Weights of a small transformer language model: vocabulary 1024.
Each number is 500 + 50 x the weight over its row's rms, rounded and kept within 0 to 999. Layers, rows and columns count from 0. Numbers have three digits each. The size before them is the row's rms in percent of the matrix's.

# gate: layer 6 MLP gate, 704x256, rms 0.0877, rows 58-74, columns 0-127
# up: layer 6 MLP up, 704x256, rms 0.0903, rows 58-73, columns 0-127
# down: layer 6 MLP down (transposed), 704x256, rms 0.0564, rows 58-73, columns 0-127
gate58 097:470469502401518389557520514526522439582491566499526597538404467504515443466524505523530519592559562474527449520539511544479504530536507570457444470401413399475494497555561561574582538498342418491481561554522470561474517506553577452488485494624502506477579540427492430522591435561524553538610499530568458519443481455548496536505513578434444445500451440595560628463531503450567471524505
up58 089:526495513475466608437566483490446456520448520480497486474511386454418478425471544453400427400472501449490489472427534426481425431411506501608477502577393406548457506500404546596506512524460536503466471520454497578483559486666500437434477425460446462539526541538470519558555514503538522494520504474477454493453526554593458385494447450520426561406513562533586569517513490553437523490456
down58 095:485528521547589478497475569428524503575570555469491498497447485536492496539536457489604500500451519537464500514567561567559492490458518467462593528429553468494563452538544476471516503516535612416446490458587578486479497479490475502569574490449466574531543509456544498520460434487556498462531495399426539573539465457505510476502465442458511463586484471449500469456487442529566460505513
gate59 096:444567513532464459548543522477497463465426554538622480440506522523445549483500473532505512605528494499442523488581549586489493552496537487514444411560431467526492502553480538523571486666567465505566448454405455460553432532522560465511462440473473571429534518585483551564496635511493467475466476545518467526557496496520478482565544443557550481491503477443498625484539437516397506527511
up59 092:479486504451532532523481468462511500527564437510435506526472565571536538563517509437497525478563502513573568530461400477466518454484461517525586512554444539486466498650512391497492501453447507498515539446542441510380474565521494513573547525495539529479444487564559385528565497494567454500515556567545506539461545473536533523498514561460458592562481560573576437523396425518606425530478
down59 092:438516437450430569477525491527522439521353579554489407448472525622501480438511498598477622512559494440559503461519518494461480526578412558449543544503480577544424435513553518567463489515547551556525457472504522547517471430539502461542461483561487492387615515407424501486447508476526515509449473515539384530531485461455464461494479481538506595503527535568566467427472460502441565512587
gate60 096:446539497465381497510513479529561593464432477466450546461498540472567518546526540473481431505385482494444436470604487508484453406533526587565505464485435488420531548490598457511559456495501514486539604504554432545482429448498517437550579456565549552527531470565492520529593522498503575576524565510497497590490556483483515508494536481541531461544454534466493469505465467552543556516492
up60 096:455512503557488474514594530605434466481509458520411437569465494542505420586534523482487530458486606488544468524512508509521513496539644487543503502518582523512386545484522439524516423582453475511516553580496499496511471567544491554555551484461538574572534525500452476594563437510566604488549492424504545427499538446551542494507537513456532518540406446499398506513571538440451541572505
down60 095:445475464425513526559501591488460462536492476352514529510467478467428452500504503497487600544413522495543642425463424488561496458469484575484506491584525471607513494610512486523484521350541511451543450471466457528425543544531517441409529433503601463441446502515462576449419496572482505410441510468545585443495422537412543515455442473477510481453491595478565511467516455462461406588508
gate61 096:531553485481503499466599428389442405455501433537604521513450592502384607490502436582518550530412517476517476488528576558505564551480563507500545454443572502452446437593504503483493451641532503476536517474475530557530456565482565487511453607508466517478473499500484448506436488476503511525483539506555399514486547416546433535536509558552525565493558419507453477430543463542578414480603
up61 093:496511523473568402540520643487519451524505477458472473435470508579484441449505482528578414423471545531453463530555470480593454539567493496556487494498501508494510449522499414478476544569514547501463524511537505360452586533564474481510475513490514498490472377463483500441422509494517440522504500453342471496481492503456529574472520473573500432466459474549499460633505493463521499531488
down61 094:487484570422480497543489579507488470512509541563438484553481419557442590509452456490549560549412505527423549478547601501474505529500532547419397418543553566576515372579499507588460556427459453629621513516434428448516533450399424479555474467559522386505549570514498583473485542498519507506530422499464496594455504441568509450538526509562465508526518535607532480565485486587480436488554
gate62 096:530560521521455438470487461486573496445329514523492517425419665538435517481493530545474475537457445538508522506540574619505513504449581573486478456463493453536439467479500495556445519500558519472500524405443416502490448438499478461535577559496620451492511603491502421532467542522374511471433489558468525527449467443545496582577438421499453627479553545521474586506599475543507541512510
up62 101:479467636477521529528445547430544572545566493473520493530582468496477548425522467436405501466650560494477491430473536518543534539460522451447413482526493475554476519542464537425536406505478523505459473564506510465501479525546444461495500458622504541464572428442428570435494463488593491595485568508429510377512462540514481551507426578391422554544470533571607488460473490566470526423513
down62 102:546583518544496476489550521461517445425591513472443492509464610537428553523446575499519581484438503560543490510498450494555500530565531521445540428547495503471430545446524468562486388560559491422592430489480496544450464498539438497463489452479612492492567454562468495504459499454482512550500463493529463494513540537538447485468598478480490545574413543501527557573531397375446369554515
gate63 094:583447467422495490499575537536482464466531536559488511456478610543568461429498558485455530560494442540591456665445502488429607488562455475489534534486559481499449536406518510530501494474481589508481477513455588524357628426542569487473453480491469551495544493502530479480435517393584410534485537544468488512446523558420535500450479493481453460449437426523522464514493455523442476601507
up63 095:526573450521537570560443655407509490578472571465481486493509594479514470470415547536476483478503521491504536492516436520494495528493583531530531506477502476499602389490525438490581450510573389541488599557560452548503464549480567491449570485573499489515522528475484435519573454524467514467569500460574415524540561535523544567500520482404508522518544500469474550532578538360493535522491
down63 087:454534546493556495502533553493480516484492475482496559519555477507537587514524496485471533479520554441458543577536576568563418403463460476533471602487545535440504482432578485524411427473509453445507490490522443523490549571546434485543504521485574472593545497457574568476499609478523512472511538490353568530452504518476518515486528525547576570458603371406410423555498509488647449501506
gate64 101:564418437525543427548482466580498581475525481494398548514514463504430560522549431535533496454541542460543506570453514513573560456556436523417511530459424519514515443500512447448524482542559507505450642434483459484490517502462454470548503424539490499488530549559491499472470529536512559466461531542567599551411588398487488535531523497554479504409526528621429463506499438447486513571611
up64 100:469397521459504540523529493497485433445472463443559539510529480612568535557529494555429587518462465425544553545551544549510583559454424441505479356514448494402466390580493428466536463510526504444450528399443481451435457503472457442584468525472493415618469522478501463523485594516444500469489458535502524471519537502501476416523440515445466493426468601475403571561551546534584560562467
down64 102:530458482460488434515527443377492492425501467515548523429427452491481544401419486433508561500463481492495471482494581446485582369461567465455562442567474549553542527463407407457517479465444483518518537470562500455440571432575397518531506537580475555550430589512580579517536554514507537569591540443542494485439542474526509492502526478451531542472450524498554537508414466503488473481568
gate65 107:492544503419531435610543517546534546504496505478512461516447590487472482495534563452533454423569483491549528429499507500500608507474514588416428457515409531525453529527497451475461412522410469505541492446478456488566462474512477505480450516576513505500594450470385542439496436437387530542537530611500417561574416496513528496509452553619496484467485467524503521476492451550479472480480
up65 104:478458514416539467458497474549419601461582428453395559525457557507538511477562430411405486455474471537404525417465563413460598517472480503484485511566518530555531495595431468513487503501618528535477470575498535439473533475481374534479490482495511435504463408461570532480553583445546532510465630461415544535471472535409484509450500551475522523528474482474503442569474457553465494501436
down65 105:596509491450538504476502461507551553486605501470566471484457517412437482552420463492490479526544463403528458465566443482503434505534506529454432558472470543459388510466577464443469475509456521500574417473456495496558456486401499420452507561467391542473497455503406486435475446512611462532460585565405485506538558517521509441430471457453421462429503482508427541496566387464552512606524
gate66 098:470466415466511516467509509562479495501468514469423457451514527466456530604522548552520506500469473577438525511553514550492471479456518508466467511476462448444494618485574575403584545464550467445587541499473579526603545444475549529549499479568463585486545505494515489540508522508517392446417624535594423609510470504503574603499446544529448480599453464567447453504520447552570520364508
up66 098:444548463526496520520489583573519501458522507587518551473463431578459470516434552583463483530494472551479473506575507549538443382433448542551499473513579482508557463563627575444575505470489418494558524468457501451420421450472439476550585503431434405547494459469527402436471493490391535424496475556467531489500504570519478494477498499614558530538620384505468547431516422385522455397592
down66 101:535437479434415539500529594473485459485523432446447571461497474531445456419475516429471591469610564524472535554497489474483518503519516492473445486504484537654503494492435463425480444494492486515481461513506519411440481515489469489538463507513570527527355528408489482424462595513524462599527389569565571489567561566517482561466566493525447476412491622480517587487454434466529471478541
gate67 107:458416517457494497481629512489575486415418450475407506531475534485569551490484542506546512539497539485459512375483453477550491518580472518427455511525484520484543481475504469444547422497521494464537444504443601469497589437439443480426412451605489465455458502489497617478502531467490417490443565571552522621487521483521423524453603471507451525517584436559519582520556580555514543490523
up67 111:450522494508576521478502541493450519449504483539444471494420587578499513473415452519528544557432514526511570536449587581525541567455464479455457523469547480454471468566541477543484484540434517562434507407532471550487435430453447429523523483560458508452566479417460390586494487501473514540520503450496453510469493482493538390440415487528542458528636536518482446498538473458524426534552
down67 108:540499448408519540594477482486504392552513492405500511435562444456496446536425421501530556518614420481522573545536480438489501496512508452398555447567462429448512474560490481494470485511572498558476477374543514415464548459543554477549549483530535507515419474412479525586543458564527547511549471484605579550504445504541490462524595563469511505506486467520591399523480488505440441449485
gate68 108:450510494446493476495518508519545419552533440512451568385538565513532500556458589559460412486443424445605489493532466435592552445495546520486487502477393383420538535645553457521500427595462464460450431439535425583547526443471495542499514425480407580501589455508497480472439468479431497503494546475470474551487468499511441494460482478467512527535467502478505518490541473542479551489454
up68 107:519531458477407512456537476458538493494524455565458534535508522471519455563469418497472461501545518443597579477477526554566383486479582569545549512442567447483471459448539547467546430470423451546516562585470492506408498552520486524448545579497544453471488537552588517539436453568499482509517500454494531477416546514483445337457524536465544532490526482505542577607541484483586497437483
down68 109:463524412513582513493511553460493400460500508483570556504519512589468535504478618525455623498485498532540530468490582435582572438423492463569386491539523502432513533520538500453500491423516584538480518484468460412603447421575456463477553492488512451473484516423468563494497577543499415610476426617431483566548539570458509514549530510541537477484528516340459441567498507492499510512573
gate69 110:470498464522427522514527483505552558587546461521501479478481450568498545483500507539585499489419453536535563520502523525509436441451552517478472560555480464468491438537501573495543510502556467460523422443423513497453499501577512538620492519591563486474528413471485544501460554465541585422466419586470362564637574409516578498456541483447353458554471525496496482530550493524489465498494
up69 116:447528496481449558571534510564492563553513517560525557542399388488478531566517501545561427453413470517518522534526490592492386395482496519531527558527477497398455511529530492553526564457531522464584528477492555450399454639532548554514583526518528475576553501582453558506479422478557518548496462619490435463595526487429558404536549589474438486558534491445461502454547418541530475492470
down69 115:450499511480434488411618511456496589560522588479450442528409410496407542458551539443532399592498525550434418559515505548417422449554422478539616530465555450520478480594459535510501414447469431493452495547530503561528560523468498520570495524363527565570454499524494427522500472524485578497549508560509491447582632415437468496461563453512387454506522477540511459526472497600526506574518
gate70 095:412499506358506512448596478520477441566567495581456570523486516537491587463480453554521526524469588600517462423518505526375483502524478529493464435544463538471431563475510535569527431469474396493455498420483522583463596538510542507519483504523451585602439447453554496531520553473467429488544503516563461528429478488498540571429566500558564483554473566585489437475572414494480574513430
up70 100:522604491457463443589461404507530466492437518581513516504607550554446476510550443527521562499422486488695464549543483577491440495501489540484519471494475507480581466550487528485519542510550479540510538507479394472469502448517503494539516481477562513444502553498471466501415417480580440488430508562564424485433389460449514535606553499459553483507515609571495619367455457442414531446446
down70 085:498407473485466534499522458478398507581488514474519463548507562526559548451491552524487505507474465504453506463405587526419501526455497469458513506481478791477554531542520611508543524486542502451490518454466476587537633510457541514423507502551457595509462514446556444519548601550524405471496436530522443485458488517480496465506493485494641455544494483438459546448509516520509571457463
gate71 099:492488504524494444449489564527518532525517477469507487527475501520484527492589651467488436567533600523487482460488462543551489525540577491483468520469461483572454502487526468550572477534450556441603474447585646571449479556507523532490452476553623511495555518574480595436509514426436545527532514504516450528503466522671435524506632521545473520477450496505483522501473481552523385382517
up71 097:613466518469431505493576524524477522584474506471507433524479553472580495449609528436429474447558541478433479523491517515500558505528531548468552442532466475547421516416440506495456389511462618602481537455553562512417493474571522466483480496479515502463502571498553462478571529541563559479639619440475466454461561512554502529541533468531462616468469548557530525515453538535508533504536
down71 095:415537534509485402449429489466445504500483484519393524515463465517414497481434501467554491504441385537571552401508539479546553476497456516453463552495422547591528511455541556562445477481490476483542580559516406547596431479475541445478518451539449490488499542475399541519457423505487499526453492521635456462530508520524446528459491564470566471468483424496460465519427532475498437501497
gate72 093:590507494473489517403588517441506463485502438493425541430556486499422520509539593471475538523458493493460584588452424479551513475482609416461520520554440481510503538442506533502491493631561520489518467409503578579595438516499565451570447449535540581555573517492505530543561579490475451515474557477552505549537582444509599527431448425413529503450445525506519432519509480524544465531535
up72 094:528523545511506529478605528505518442555479543484456510436493552496500406479507538477482510540473522417442534539459454462557624486539606517471474413529437464507601598489428524491485423589509516517445478376519601620502427515588623494508544478483514475519548504348537503514581594533491496447494519520432458532580499651458512479493487417480423550503488499612536511516496567473475612521520
down72 098:458604550500496402518490524392431517558472464462483482506441445464490500448550491440510500468486506465547502496497401491391552541577506537440496542502575564513498486540411429464525514484507495580396544464561541535507486509450485607498503614569461544442483470472455501439535460446565557473485503453577436448518455505503478450504500455418494458459484455554478484422467496495515530447442
gate73 093:544453514506449463486513436421488436493521530542440544507373508491497502494589549525393564549509496566512475562546450492491497578497545491431486417456553487501533534459540568499566438534512520559559480563469472544510564494532466504463498489582539521394605554468579459564534523420482469509539489534607451489624514446440481482585453414486455463588531560449432496548498506425545460432463
up73 093:467489480518492464507511431481481475504535506439538499527520460475532517505518515549581501456434524539535527541508440502523605434472498476460444450467526455375474514591482577416528541473540504465506508524492549517460580541482573592453476561469417557501488494439568515434508540502482434462503505535481544473443578545481571487499532495542458523461501547506464483521543532496533533546525
down73 093:536475476559474431493501427520481558562533510545546491455441492493491505494526488521518583574475461491427434594574555537535455542442535522479494505528507518548479437482602479528568489509477503559509563471459462387582480523501533444467381541415522552507580515459435479500569482519397442550469398475463494468554500482501449506516601456516539364561485510520493534541530482542506497500487
gate74 097:479538516456474469566472501543472504434627492503516508513497531401518426433542589568491507438470503583425574539497539540603586465397408537504458518543485477444540545518573526494509479463501569522498558415391577478497571480476559406412557486504440510534491504451443522503495491557585487430518497546500506504460537539514663531552494520417403545552474513508451531478519501477506436397440